Part of a small language model's weights.
Size: 11 layers, 2 heads of 128, MLP 1024 tanh GELU, 10.6M parameters.
Architecture: LayerNorm before each block, untied embeddings.
Training: a variant of SOAP for these matrices, 421M tokens.
Each number is 500 + 40 x the weight over its row's rms, rounded and kept within 0 to 999. Layers, rows and columns count from 0. Numbers have three digits each. The size before them is the row's rms in percent of the matrix's.

# layer 5 MLP down (transposed), 1024x256, rms 0.226, rows 248-302, columns 128-255
098:467507534501531492429459496478539478532544480500522628561499513454554531516465549422466487508519542446499421461463558507597503512489525510497479541545452519507546457485470460446556475472499492554511519540510511447484543491530515498535518513434500476547539539500495486578517436496513464422486459519469583473480472511555475437531543512478458455512455518454475517535572503509518531534514
101:584563507501556488527463519522505543505494519513483460447468522557541533506512450436496479460461484506480508501500549501496460525492453565537440476510485531454502543542480433502509524498423508464471509475449492514523485418450503551556515550523552472556463475468524502552492466574456519474526563520447467506409547551481579531426537464448517525503513598516478512519496554444469460565492
093:513483448535535525534464558501583529534416447506478485547533501530530467538548456446524550465496510498527482488527449519559463563504511524482441488475487515527593525514547493549462451548407467418537499521457517523552518554483565482541525491453472480460441474519499525508486511549525517433488517499495447528509470461457500512488512533526550549561472542440547487495442487465489568463495
091:542502488501475473527495554504448532518514585540471482505478393543504568436511506524432524525520504535518500521490534457448596493422523483515511476513504492493476470523438529486477436518486576517519462516481538519487476492445559459454487497491472484508483509521464413460474509514535450558608533433391488569472431475519490496467543462486482533482551500526481564437505483510440485552563
105:497488437558454552409525550488460520535540466509460502552500549525494457541488462471600502511506495450514514548479517445438484487577505502485504496545506477564459502404518472470505460512530499524457491560473478511500460542476524453493487510520460516576482448406486511525510473421440506527597534550602483537533514524515409477498489475464549530471510472444539482493484446465462489502503
103:573469520557484465463567525476519493503491556507460482467559384476475509510441522499439476526468472500504543525453487540475570454451466522526381524500536498531576467499525512501538472460502475488545496492575568479508467498456503479452464487519509599502603533497401474471532545519583499528526521534470482438527496507499503553520503498453474565500512499489572444498531537426507507428478
094:571493576511432470526523466516433444543533484524454536530533502460488505470522508539548496515485422486530542553504528489540450528480532458510460563571517471531558480477522460521538477475493557541494555526522528530547555503529511528551524478482517490478594469510491498504482461480566491428488473498501459471493526542439479478523514609494535484531466446424514536543497470485526459442532
095:552474452398508504475561510442514461496572523444497461488473471443475498435590504466395485487545541563538521509521479536479498480457413513461474518527525484518543506473493449510458521541556476469443436492458452541471550500482520533499526514520507586478492578493507473569503450485462575495493535532541507480458517498485533479514455579466469624471440491470477435454486438453623494521493
101:493582477480522500420510498519494499514501521558470450513413462457510471507510574516485467479485514490502535476494500575537524451552542477469496469451551528474554499481481483532519475522517442571573499490498445566476538469498482478434541518508496489512494553484523429585493540556491490561442428467546510437500437500515530486510536461488520478512472477516433492503537575504491537529490
092:462549463575491501499523549510506454462487500571470545512457527506559498554533460565494548508482495524466529532393517538490550499492512425479407471569520447544514510569493416541592478543507508529469532465477492541504537492483523492496559624407615472468492537523478489490402482483488465476497469495458460515492555444404514481476473533564520553547457493486487502459429444586515467570457
113:490512525588474502519499500520474523478480508540470445458534529497567485497556484476540536448550496486524576515450526517577494499531457519465510479519460524496548436504506528582422547491463401471437492460523544495443589548550462487552505548423509527524471537499553482493456524463596541404515469466510506491496438529481473418567512525461554477530462471521512489542497544508500572503549
097:533524492559480496522512467452475445439435466503493480505511541454482491476484520544511520476517485554585609471511507475495442471468402487514567537513504515501445574527512538468509409502536510494577524404526512469555476509518475502509463533479497519527484487500475471471518556547503523507417516499594474528518487462516522526495478481544492546445545527444451449525482600589509475541486
108:510529502544533583540500473563475473474585528561592482497528517604517480486469531439370470550481478485487520473453459525545467480455474500433519523490455501534469477492482542473465518497527513473435472522476459489502500484515498629482502491469522490510523517444600477474503469420496421532553478459585459546529551529504462432521514495465509521489571428494484461476530503501504506462535
092:466471486532433430504538520443492425481496510527509451471431495547420501497518501512600482434516545512470506508461439482494492535508519493514565489561523487581538497509562485432545500455432479538475471493477640535549504527505515476543471562507483437518523506472540512488440482514448456484510488456412494563494448520548476514444485504463532532513538478482484544542571438461566536518503
104:482483495488495518549402419468500461493453489506465467473502485489466517506540413487394531454436517424533606526524534509528528461568474531608612530532505482562510426518521513496497459508510496490455446497492446432474526449544462524551463510507449546529498441498527507502559532521486531510550440546491496452442493485455488535510563552529477540529506538433485520486474490551499586496528
098:536485486514535483440467470519525501461532449570487480524524439466520446487489497510554474514469492485581501471574559505515485604482468620404514481519483474506505483459502534504486497518519514496501517532453498482507580480468478471475470544477507483511448471475460476447478596520495539498544464515488473503489521437545471503477497506450515434436535496485578537429483412553525473563495
105:525553513538483511497497541419447497508527519493529490533509477542448477493483490433521507478512463534458508509443452505507477501437459514555614509489554463446472432459431535489538491508504452418478521496467487406486565459550533485569441500532509543544481503539559593449449487404501543514510512450456529571498516510432437511523564510530467582506433526441516522528453577453505509511482
093:479521542445538464499488536551519462531461437527524481537521447547417426518438501479606501499478478451575554494521509424504516487559473488470530520497450481446542511520520485511465528467576579439511505466572527488444469579508599466464489515543518443527465449477497447540485492392536430441493559537521455529541512484559465478491491477532479524468486554520539502468489498531510592481521
099:445490536497461498558457475458508542500450584517539534505508493502566466520498464533508536506411462465486525508519532568532478510530446505504495422461471464503502514502501465479485494508493466499513432581500574583501457528467473480461451452460548459451559501438471510447484611539558453425541531527440501460471475444531544509524445547526433525458439586513489479504476438566467444469432
090:489492515512491441515518453542528435534453495470427461438497485455434503542490496498520570601541507500472574521551554426516550526509516376506522495491449438558529462508445405530520499493566534515459563481499477508467481522527483529524426525503472480475544524485516517499469494528494471511542485447453511543488466562433562507513505570449483441501462509450592543491535446528552482451437
101:504501581530559502562395489517468541518472472530499536465511491555548520475548454515542467480484509517500497481423491480528484523542492507506547523523491538520460521496506438434429496547521506429463487518478478611558456522557484493515554449477512509484474495484480559485558479501498446537504498490555555507475523540498547426411518450508507403486521488505525392539472452434527528532452
098:602506454509503493519426513462462512592489429573540486553575431546532521459487525486562444469528491535483423453509412486496502474458472436575551527516489494485458499509539530510510424462529463525492557508479508531499546446565406428474546490449472490462521485428539496548493456495488525467537451495532457489517535519486487536476571526511546544509480494461570446502459501513499515509546
106:604524525478484530524487522505467516541499554506504518530459482491535518431467478490483506511512481529540572465508562542536471505442486535477573555487516492468479505520504473540483507541460479494502488462565517495567470547499473486472452537529404497579439498464514552534497543482447452585541491606524517454538513530512561485500465543470484481463503571554575422448468496428483483449447
100:523505525441521410463455515595493507533544528528514493475531479517521511446523506522426459484520502454487508508506585520560451548513521491582528513483427493461472556507441525504556544502526592496556541480532502515476595392389507526538541435535508575470455533553473542516449537490501482525505433459571508548529514464550487469512511472498518519480576467555445550421520509452542477491562
100:516501525431548488520444557509517546448546500480455477543426483472525513451521507432441498474512542435516532436525519527483559515551462509487455507477401475480533472458468535509544447552490472499460523516484502459422497589470506450465434476498484470490405482513483470470473528491470530547496479409445523584445468554532463471466425497452494399549491499569465519524445446358450504461536
093:518498462492502547571507492529557491398527493484510476506450491519492533470509500446494512494495569439435496502452614472518611510513518475501493503561499523541511491514467537420539494437466458548486520545480501517461507455470551577483505447490483423525502561570501530539483477472584483535544500501549562474510533572494481563572514491558507479499547466518556593471486529485511504547478
102:512502502468474519440562565535525572493499495412528512504468506503496469545473447542465482446486516428509503548402516537432521462467456480518490478541492494545483570515499570485570522486505444495546527504434466541544531512472497451482527492541413534421504508471541564437489543494481542535591540495521483525498540552449487521544475486548515538496482546553503480450508469545474530602499
100:533467426503555493551518464464544523569546509529488511486457446502495497495457519552440453461543425455497450478513547510475478508442460509508546481475459482520449475503468481525494576510529513497475492570493523487588504435449604539480491487486469432472537480480531431535513492550552433519462480547483476517450535499462533434453502532483470459505568437605529520489484542499479510507506
099:480608509390512450560484540499517449500454489474521498429494532538452521521494506485443529481487475443448527501520527555486484545543500520458454496557558511497505499512511439459463496476498466507501546433507535458535464469458578531504566527515537449451473523520504539509556537494526497510507564591457487529532442463469558444474440505477491506502545529419454502454502444587553523493455
123:497608491588547454526552543556525516478527458547460492503506481401571470464505483504491418541539490504450498475502482521536492475515463523486544501468497545552513471474521549434496486563466484557479510456506467547594475545532505475533587514531553531546479555497537486543489506489479500527450498538508461535493465496506483450474479494527537436498478592469488471478539442483537465445533
091:565399443496528480475488500484531462522483504518511515422497599525490464475464414550475548517450477415538526484519466470594485430503501482501440564443525445525490517443509508412445460543475506501445543608575494586488545507520504513537507493516511450447446471517502513508518514519493446506486459557468472489487484485499503547528531510538546502479526480438485506433463493464505504585554
098:537583548447472502553545485557507546525485464511465474531510475444480501541466531535522523517516435522530556517451516500487476604527545472442563529523434497547551467467472508422585478495440559506554485524483537473462502511492481467539506492516532492503490520530637491586502495566439469547474539520489425516466521505447528510479541556519518496443456463557548452464534506460471538484589
102:467500476560488462483564544535473532505484492502539534407439497432464519488497489543488573418488570500474502513495511519521531526461485469623456521491478510504480447465479568493453576538548514460476528394521466484479469465592468562492470531447468544490483541469539449507520477504500519453452486522538467488489503448538447535530538569512484490554458499414513481469483513510453494560513
089:507576454457502463543507536495453566464510486535527433464482538507471512487495503481475463493531523512537564526474526447497446539554481510491507448511515489568476475521496471516437427480482482476489490553421524519576519527476509483594480410478535526430541496515446507507483470513556475495454403518583510509519575506510538483510495552437533509504466475522480456460548481469476543481452
105:480500560486500518488530567507478577485508539476491486538501509438526488518504470447440502580553514500480465550491481479499544454487492486521429447562520515566450479468474510493496517497544495439529489461491410465482561503457527516362507505605475513509535439572475533563474474518536529519489491502531500404450480549430477522504490454437438543493523422463650476471491526443427491488469
088:524479549556516516518496505483420489468579551461490502448487533489462444478550488554461489488471419467516526540538488472459495495505457443539583508518464556484461498507493475491499402469483553545517496485527450494517435455484456529561466519472516548549530502448511460480537435467527489458501561571430514566519521467515545493543452497508574547512530487523458516508457491500553491477532
095:440535546426501477469483465500490526468429428490431510535486557457567467504468536432494498495415471513480478471539596508533515489534443505445538494511449439491547548491473469541490441509558544478515539500453556499443433493497478507475530527556512469492570607516479523541555493492453504505476543462462588563458511487477463472561475527475504551505472498445490562486468499533497465551402
101:562498421482457443472383510538583527510462468436579487518537531509560508543494524463497474513514444509472547474497488470560498534533425543518551464545493446529495525455574559461565540497498523495543538477504403507505536485524567438490506504500516489559505462483443499482598519521510546539468519489490470517526492480499480534566436462508473539461540502462483481447506498547501441405496
101:525499443428515494584483545483475488503516500476471538529509488488524498521455506501460512523539445478525558559494453467559470544541469483521438582477494503498495497599504506506548464470528495533443553503495577559453449502552487515453498427513543487458390566503576479532505467561553439559527522466448518529447526473540539506465446499546491493467487538472468503485487526447415516499463
105:545482546625539516511593492540523477520440471451533472605460506469466505518495531525486470530472576429478614494488455449503524505516513458562501527518566489490523451468571519517424462560544511532521466496505452529513555493553540559544491490455522549492498462562486436517488441444492463504500516527493476564503440488456452508483424558542540492509513519475553502448436484479514482567546
097:436569527500428504471528540485447474496553480493469523488491452491494514528453542441441491489475515550588521444568462423526501578445533523524535514479531457507480548475520507572499496490462528585504422437519542485530525516510472512496467560561568467471435531450505514542438629462447485447537543447481576481477558506439451531498540590506509489464449473532532504554550469525532490566421
110:420504465484550484534507469568568514465559532465464508538489483519504550464499510493487490493437541482495485591473526621507551406545495518535557505519413549533463481530472493437492504509524417509543470481498538452495525479476417528542531565476542466518458522559562487481587558523521432499521453502514516533468489464519534534492577430454484467513488466477477469487505499482501578462506
104:480421529470497478499507496452493484479522575528518490527434493527501512506520457549525515447517485539579492482509534449471453525545484472511517486471556508509562452477536517444535500492511457485447496549501505453532501450514513539461556491471503522590584443514545502524529516517478469421504366496529451531557518499517481408562472416543530548497428519503486495488495447529534538440506
104:464517517533504509431495529485474496526467486506496542415441501506473501524541461415481461554494453498502446462491504510441520510533575488493465472515470490420486552538452464461471517495508553527536441529482567526367518460517528401449519525533487470511550426464493456471558470477560569561557492460433503559522544526477531474515407535584504497456459480521523533476484431476479471517502
101:488533471534395518532561512457529452536499567500560471497527460498526535487510469541616581528523508474479511516451515527500506532430500481458508463583519476497542474470486521488571546496416517510489541455431467544538480507500495512525529528436510458493514517543425485556447478485460472538525528568528514532391507471488510576518468562467530543412563610450445486485498487589501558429450
086:431512507585519372466546474615540497542481542577485475500454497440473453517520509540476479526544553446489524452475442524538476461513527512422538515511525461468522504529596503516510548496448487529497541554484547467490482464506540493488496512485467426461509549491493486596481535580419462482459492469417498493429470547433430480417543562572568524532502507547484489525471511530499497499517
104:468527498499446458502548471467478536512467495536525507433502467466511441497544542528467556461508458431516509515453490531407477519483523498523440501525546456432529489572535493555490492516564527452472525453477498532538473516580475490507529532546455550511448488463552485522501513520523509497575622483540541505491532545457540521552454529511562495525479516474419464481451463406453494520420
105:545483495473516537451481448558531480492548512501444492520512458516530498493533495449515475562518546510483421502483496573512539548454449570573541477576495444495497409590566501472449516493496446477467528501504502555562527538469426503507548485510526489494480459553513453435536463485474481557498439513470475409463475513493541505461479501468509452442410488511488591546405487540543554448438
117:531555495513494542529492463505545516548488472495543474539458491525595525591510469504508565505482508480427500456446588523522517505553452475517444510465523494514417463563503530491493470448476497493451487483436541487482449473413512515455544497539548494461506430502523465495508496476522467566468543509577494532551544565470463443584452422551498493515517478443543568436522489550517514513433
103:515487488506567488456503437445511456536539548558479534508486451397485459550495518486515566467528519544508568561525522464459525525574442423461559486503534551479599530498506467443499494565509456576451531529514519503521443523493501475476497521513531572515486487517444502463545463496547426461497565542556541428448453430465517515499520499573515503506534506485557517445454545531501452390510
089:496470500456490519517544544480499508481442568475439454531547477529474579507484478426496538477494492489507460536486490464454418456402463473472548503471421456510477533444522558444500516448552577535478453493509518469474565487433491493468390522488530496460487546448474488548579501480500484499506449523556544508550481556502472457532542466522574530476453510497496498488534435545485446560488
097:478469521537513543535459480476462495456570507466514403454491472483454508423455531476509510442484471548640488522531442453478494478462513448486535524465495515473558454486448518484396458512459531568473470480539506479500511443503527482484384536540428543532505441508527476537551491518516489522598417478502498499436466514456536539569500519511534502478517452496558466528539471526532449499501
100:501513534493471553557471490543559556473485482424492525516481504456501482480608554548557507466495512485542491457479465491541462478531442539465443502449472541505527512529479505450551592524490476524454544507463560406487517515532426508481491518535552530468496473556515542487435565597486454530533483526453454494536517498474553539478560505496564425489443517531491433511477504500445559538505
094:455490509532451498553452423492523474511548494510482568542487515504449401452580525434484554479476552555521524564473485478545548589527544558483440511496513471510544447502405484460461507468482468544480595462580453424525541486540501488486506467541490532518472507502505558447472507567431557464482562525511532535544531523456522578457499467469510537602523505486481431448494409511486483511474
093:464495520508515520494480478538534476476495490588480495485565526512544394521500480471484498540591526475527507519507507521501493478462472439530535572508508582443578529499486510521469510420516484544457590567499519429518467557536509495538493504535446417491510468461500559495483472475462521586446500495494440428555468472584494509425546404451604550466508501408485564529481519463482539490599
# layer 5 MLP up, 1024x256, rms 0.213, rows 249-302, columns 128-255
102:414520494511426499532520500492509435524488510568459577525584467544572553483507433452523489445481503480509541528525441562403510473510540541464504435523511497531487543512564493570485468535611460510467505492488486447503526524493505517527501489573497523592532540547536433533479527485488425524488519475570530492522554553507547533510415519484507524508517481404532507514477481526499533533509
102:484516540475545505503531571491514477532506440510553455526458524505411507483454453547484450490511525546511506452483502556412504522467446589526482498519522539508514533532542454431501541479529470535520437538490469544503584492548447589552530408449475460527537498492522538490525469503433506501550501474538535489536512498430489516500508471452505542517489462488496508570539517418515429514533
097:425472531509527562481520442529483412525453480556474469496438520568474457494503512523550441546505529465509482469494584511547494488517460461478466553472496502486462561560498480489536531465570436568444503488545544557461514505446544493512431486522527453523458581497534516550460489492565506560468470525467483461554560500515549442446517475481489488544524475506491525510470519508514536495441
101:550545491505473447433447514507483543464504510476408499498511564511527557525491395443465470563496495515530529486492482466459449544531498485490527529470475568451504503511495455505424528470480461480526582527505416592500522576466440507494487462474467431532561551474535448484508503505544593474473520465495514500467469539495543452510520539472483475571487594507507556496494502484618531437471
099:577519462538486490516468454505480532514569492492451438505520441496516507515531553489421533569516539438482552528474502533528475429513535514470530465517545466507491587471477470468510621476502545501499531518457466468496462521576514426545515521528532483526460480596512492509512466491509485650558467463520438498501548473555451521557483542555493425500521534495460443495486507466506542551516
100:495515502514536600472488488495542505535502489469504466539517521614557545546527495556558502539547540436458461403427516530549540475526518472481490539617495478488551589442540523483555479446489537486497452465464478514485552511488498525465516512468491503479532495530567434436471545468499500464495539524484463483539490553527509524478486486505542516456518496512492447454397504467442478530559
101:561495560540509530538504478506522502514528484482502516481489523469453478456547496548514511540594521528461455425481501551520463520561481515542572540404388509455428640520496506446444528540432506523518511494485469509484492546587469581545449454414479440462477521475491431495465499490536501517545513464479547531511577504533583490510473518449494516512614481466473510470468573526581579566496
097:497501448537488487483431412482473501501550520457499518419470548462566458521524566452519477545531519475466492464484531449558482470574494452493500501526569544568541550392505412480479469505450465455561455498516505518473471484534495501525511457490491475520549523469529482564447469472446524465516485578475433522461483457524535441413479499504428437541489486537497493429506515430545536494560
095:448521469545501459444533390464530504565519488532538545540512512523490546487507483468514503533495474481502507463520519483474528495510515521466410465445571547461483577405548556534449546474456503510530436422474493487527504486521498513498492387502525479512518495523493443446529498406548527452505534544419471460440515520475498486564475451546476491460544508553503510583461474469457544459617
101:516502557456472519427486458513486524504490515558556559536514545466526512503440456507472508495550504447486473469488523485559531510491491442487501539510590514471417513555485485552478480518492478470443531534489545479440463498517464566452502608504515472508506538474483493489488519455515440525568505494519529503492517526537474538523555557468478476568507503490534523529486570543477510509557
095:536487459540472515443523548513479486539451513472434473468420539481429454519470583515503512519486487536520541562470547508492532525539437539462532524542492473469453496500580492468520512515513477523465457485481517549496481561448504584453584517562496473463569604469482531504499477464581455494539515545582505487511439410529486451545528474426553512484521510561463518520511521538473515494500
097:462542492553531523522501544450484614473573488472509528524454526433501562469537514505522497520532562499410502471521452572493445437502484468482548431504526480500515361549461492462502493578446525506471521469472539429456529505515443636414530514462499518520468582533558520543497488506480445464470522544570541428508529493560484563502513468500557441515509465464461519500502501515507538470531
096:522490525464527627520515436486475471508448444557559474460504508437608463514503482490412484506418506573504515491470491526426493403508517432508523498444554471508526524466494534514516493524460587491499575502498462451556507531508447454493455545491494420453526530447509522430490545439518563501522515524531533532518569458522475511401449501560461567477512500586500531532490510515507488465494
103:513532484488519516529454448531475415524492473494472578495518530527522513495568410555437525553501505540490496556528504522525505458573573598535567546519565454445505520442552516480476468470480592518519470509443504438449488588502440478529475429471483512492474524509460531521484528525513453538465530529496532500539508495570498561506544489445492486478521547506497469468500445494543459494519
097:543529542483537508542515493523513528569484470473495478479523479494505509444546502509473453447597463473472451525528598480549452464551550522539517491483511547543444448523517544498477527477447479468554564481560508484484542560492435483535481449493508615517476522515541517483472525422495462510488481543511442493495510486532512509528476468518483529477534529568492523524540440467549480466520
103:490491463503633445573464582455554440484511532503540505432462440518546452436433518535416553469527539540512437607483533519595478476445573525481496523495573512550587477494513435498458487449535457460473497517570468543462505486520455519507527510551555527501567513542479474501523448474505467489503471509445460513507528511434445468453512532471498481447598484575450499598473514486504533521496
093:521482503450469478477511540554510495558539610460435498431561480550440553542555548450478569564442444519487473500475499547475561552539513468529526507522508473520482469454512515465471532476488521526597457491584477477416530492460471529474490534499538530489421476552520507583460507567500515464478558502473512497463515465550452477508517492557549426521456446449516493448477472506509584530520
103:509475545482469552520394537481487479449538518488441511556495559461461485420490467479542461556501534524473493500569530526517501431540543494553499560472546508523478486490486528526465481456554567441462536518513462493527465512593514501514509510510403490559557503499520523533422420441493493518543561502515468508508455584450544536456525515455532461544453488468465512522569524572529506461480
100:487524562443487534481539401532557515511444545495524550501498482546525516443510413523462550481478561487499468505496443466476479531487462515396416490424532520528537554496547522480509454480549479526491457453525468488480521530493544479519593483448478513481450480518562463422486527476511500459571551556472502474498433484496500422515506503501592496530466533494453521540575492508527480490474
102:395522561496456541429489475529500487572468512570443494545500494522485492520450525515471455593547510525528507466500540530488557515425464498514549468475533495428439487447476521452497507600526469514547476517460450394460595435436494425506445451512475470489569486479452547445453526486558499521527485520534482475506496483502479514569470543463458570465506510501453584507524458466461493411453
097:526441463572543493446386519561514508509475516485517466450577486478502526510537527550463429499529512509541476547430520505519541457546460531579516534454568491508462485455521523531472558497599482460456561500460487483492566560475501567532541449489455432462501482514493472498474457501519508464477442563488499479554510494561507463502533472469536540533502478518553563474540569511471576501524
102:546451468478475460467496569472489609445559440480515483513539473536445491525427553505532516491557575554503462547504454415526496452487529480506532469470458550505485524426546540463528486474505533470483507462523496456396569468532577531394503479502547499471433469542502513511528428467520495470532498525497516529480470462571471501525475446581497525515462470485574413499416529530477507459477
101:481570452594530484520509510566540542483550501541502523473501515526431458541491542504503476516571524513538506527512539597511555481489524416446498459514536530480443499514539509493566473534549587480436470508449486483525595531525578558508464505487441453495417439510420528552477513517484495504512525587471484551534471544515519490421469494498443459563543571505448446496478500441517489565501
096:447499484443468494428456480527515473596527552539444523452514576561439506543534534467454504517474502514421590567456497505523510509528491545446513497495532504515505505481505597530585504522485448504485509500434518563546513487512521471485561497548502509472447523538479459433504475435522487524532461485563475508495477492493467481548501476474529520465470507438466536450481456450490499523479
094:412524480525507522485507496466472557521563500585487517495527510477490552492496426541503517531505437520512524469478546512491466588447487527439504540508470495479503544497513478510486490547511411520577523441457525515456551496506510544515462527435527517451519472519475495373467484468531468454510447534492458544535540482572633495476500523437436447454467509511488527480503514505524498518447
098:486445470541535557510537522524470478449472556492453518524484577512540533475601517597499490521513542536470503434464523466440522541460486555541449460528563472467512508464446463454511467520481469471529444494532439408461567516502487526536524517473468507510442491524547607572521530497536530451468480532535563479446486435527550439548528442480425569509539505427476539482546562576491521464519
100:467497607524512555482541514522523475477516449521536456577437463481509516531487520484475514550496452497461481502450428490421429442488476471547433519490560435441439464532469463508499551467607425546492548421480483502529486524519512503417550468512485537499556431543445497495487474484513466474454456508496535468527520449552549451555490511489496485544458546449519471520531546565546533389437
099:490596464453571512522486456492506498457510484554524443553509532471475521434511451447452495477526416492414467495562531447449430485543536554517485458492478487554530454505497477567554476391448527486513446503437522520493547506472556458456491483477499499457451500571465506430491496443565478496528534465478534506506504465514442484575449473504486477561537523537486456410523502595522524417536
121:478519511497524468516540567537490482490516508520416495526598554445492521461433482501465470547377565501521479451527495469451537469481494600478516519468497553463482550527483440431526546536518576487440509541498553467494556590520525487513576457461548513483496486492518494575529487454520484504487487552430423496510543548444464487519500509504493498515484473493494440462514472437570490465490
098:481450470537500484539475507409512451488485504547491516516504510493545554516537446416571599506497527482516477414534516580534512528555449572552429493542503555454470597499494521477529562463498460515449614526513527471534528514496491522486493554483461506507531512495532525519505498523509556525506495480426491562526523505594502529523531497506498538444390573482440534504534504428506416421527
094:524476474475518539507497528523483522422458476508509524513476517460510423556544574472431515483500482531534410574593476483487418598563471509476411542473505553471519464480452552434546459465440559536527543421512509491476498570506477471498499474485502432547542536456511523523555468482529446464525566527478414487499613482525524459565554461469477494461507504549496468455500519487481503509503
098:427465500512417460498528511442488515516483452501535584485513484479442524480480460481468491508465480552418584548468463449491511521497496486509463494517552514492525598444469555564497527475547510416432430517500492431490477514479429521503532509478408518468491516418453432525544548549530547533479525526542481477474485526470505645546488434514500510568540546458506447494450508503472514510506
098:485485506476542492546494491511512581500481461571466463520466493586445561520491502468575553489481563483541509523389510512493544492569502496411598530482485588518446496453440538493520503484514487564487486426456553474509481509520456506495460534481441507579482488550488468414568493436566510540589507492504462502499536439513579457483424540537403481521531569511501485452462495552478516481527
102:472499473520514482476528469551486500518532490470539410543532520569500590577558451483523530558489448501460496503475468518494514492482578518539530468503578401476457464483455498441530574524478502448513492436509514475500545535512489573444497504448488498559531534565477509498487482462563472565504490530530480536496584469492558478565524588396516459480421503535548512549493560527535439474563
099:520557443585501495550502537469613502537453489507544441540547479482541532551491502511517467500519604545454422526462525548549543529450460573460468540470511453491513520505491486444472555524492501504523513522384558530482496481550511495411528426535384445443545514573498626505529527492472494515464522487487477499496521530458439556450494528521426496474537551507443429582527534491497486519510
096:555569509585497517483465499445592515543552569506445461517454476535579445514551528555550458485547491482479522439500473505503449522441496522545528449506554505497534447477473452490452543506468506477471516558486441512500553498484424491527497516535514443568476477511490553541410457521558504522452496555492459459498531525501494551487552514521459577401533533483478457451540492556474512430479
093:484489510536542584508455505453569527558511439526482398497429505435545495482555603457468508547517554555552536461555485472483459484562498550505485483481529528518489490490509613504479508516519508408486531441520491566520517481530517415524535482467517511526440494517465530507487479495465590517523499529482477511516501474481452525565507472502494483461470457516516479479474506560461518494507
103:527557555434468584536490558530496491485545461464480522455533570525518493592521552532513487518502478502492555522493441558545553557513552534539505466449478470527436481456511535485499501571509470485468562524478541529456469517532511547458554498465503493511555464528511513496461541500462492524510469465515475548419490467491484506517533521484519457535495448426444510509540483397530486488463
099:488476555433530449479505455524522497513538532510533569545555543496537527489515572498571474545538482472496492431473542560499486560518507447502460528457523440491495499525505539572556525543531497460452525539496487475421466541485558477469481474524587422486463494480529567412505481381435519520509523498523527501506538481474433511416470436462536492455481422510525553466487524471528549532479
100:486448500500495493557500473476425547447550488536422568541490504477469448497492441429557483489464529489460483478478561452539518544477485515473482474472527542476494526466498420481621521555473530504432534493475473457496538511477494534520537481540512507488512501537582528457558461413490435499536476579464567529587478539445504527435534469545507493512505497531470478440514507542546505472509
104:489457514431460529572499531507492586518491393509485532545495506488531473498492638500486562472548470430567518575535500497550558580455569466490486494569516533611504526479470539498466526516494451535503502494516446515553454479472493522520546563475461523570488526499464484539431508484496484467521503462536411479485466464528454436447511479472504514549543504544503502610563507522525469525465
102:455468514500503501456601491494456544503543525477441499529465499522465458578571458530519472478428465467503434438493509504473483547461468474449557519502518492516464545495505552469548529479492561524517522545536430442530464498526540497463529512466512491524485567439436551463549513501509403435513517517552518548472514485493493473517520472520499497517508509516476463512530485523487564471539
104:445518455503478458489546549461497602381532477442482531448571531506539542467551527500519537456506542497539465517441533413544515518522450533482456520499540542487505482444521508574509479529519553453520490549592479514499558504495492479523559527543525545494466456513494526540484507474527426408502450517527465471497413482430524477486488590491535575458539517512479554418524551489603465463552
100:531510460507512548512465545477556446480499517492504496505457489483459582448473553557548488474498527540477404533447478563480506504505438514488460467482503533478493522430435505405539528484495472487492468557551470535480583450520429514423467460473385489511414528502512498554569499470460464466505497488499527530578550424424566550520432415540576495432436461537456507531541520517521537450504
097:550536447488522548465498414430443478546487494450510561434482431512571496468480475525453522481514431568494476535510536439474518542488484507481557486508488532499553528464447475499492503476512456506488463499504436481452509475514466463460483495512491537475540515572518483476572492530523496543586483429449425562570578496524531556496497532458476472505587495585503455526565533474542474493520
095:509463539467621512512555534471502482520513509508555462481529498505452476560532471519450525543564532521540462523580477467491501450480525531476472533466501468496519520526438518488506507437536404537522585486487471541430501498492511545506438473527452496542513503559546507363482483506464517543472484472514517441507521473515478512451547436521436518469447508492484524477489533512427527547479
102:584446536487545518424494476553457485515490516530407550528454469440541536532455458500481585515521493551492482520476469515534525417465494485475568470513446483504547539548457500502531506466552516504501464523456542531511529456479540480511481529544535527450540503519518551467467515424459517512457501519472474499474462488482527429463425483514465537583490518480464485503509526539485477493500
106:456513476557529513529506449431550458545540539462455472568465563530499471557457473424549495484490517466450485427533486518467515442529502489468468514479473502554411570512466547499550498511405453527468506476461537521542498545484516444489436551512551561579481472501495424610468518489522455463605527502585503472517484516519528513501470464417457581500447595519501539462429492481576555520463
103:504470522569414475453444427456536514501530509543502508473532530572409487502492529481496476567520494520506591472467510529503494489491515552470456486493565488506558547459478466440524476543543529464519517477501526519419502488561495483491542547521505510586527519430498537522425494500474517518477449484568484482537564536510489508527538502514461574473477468461426606496490487496497555438497
088:487515431451504508464473494498521465559503485465537494473478413538504463551591408545523570577549514484527557523495521537481524514555451460499475470450557570502503564511457452545535523539587443492497502528539508469551424549472470485492509500505441499548520505500506400422476503517459518525507469485457510488436528533403533557459519495457433415486530564505465466522471474485500522507462
094:494535457458522481578508569459393474536472536448520460542470521489427523482521412402488502538453493487484507539457566481518479510503488476488504467483494497483514503515502504546476535451528513480514513520476517529445537423503480436472523516546421536597606431509534515543506488489470489538505480479521537438505478565488464535450552524495511527538462394421488569556490469511509518401459
087:500484512495519445430520473463532488472520548518559457466573526546454549400458458512470497492481578518473470493506499465411512497500492422601561476474530517505504516464501527552406437463467521528491470539470504552493466506526523571528484425495481513497461533455477535530490489437549555512445519442599573502567529534464502494514492498556476568527604456484488611487527537527555503490481
094:493512433583499501530471503485476444431523528439474497559485531499439549524493573546529468479523503452507511529498474409595526529530485474530525461609485487464420493535469519497444502505514434516526484526494528444531513506550552621436518493461482513476483498455498475451493519534613492453537498529491479484448445496402539579479453445542392483489484473460495406436480500556485500566577
100:540517521492542524537597458455484450500493455512492535455453445472488560434498547439532478527505458556526405482434488432555484475501506524503493434502542478456498487460493537566515442484499480493519489539498488491489470518505468512423476513495454598504484488458458452472510526552511481548552415580476487557492465517505498580465473506506528529460439621554491399520494561465506539462491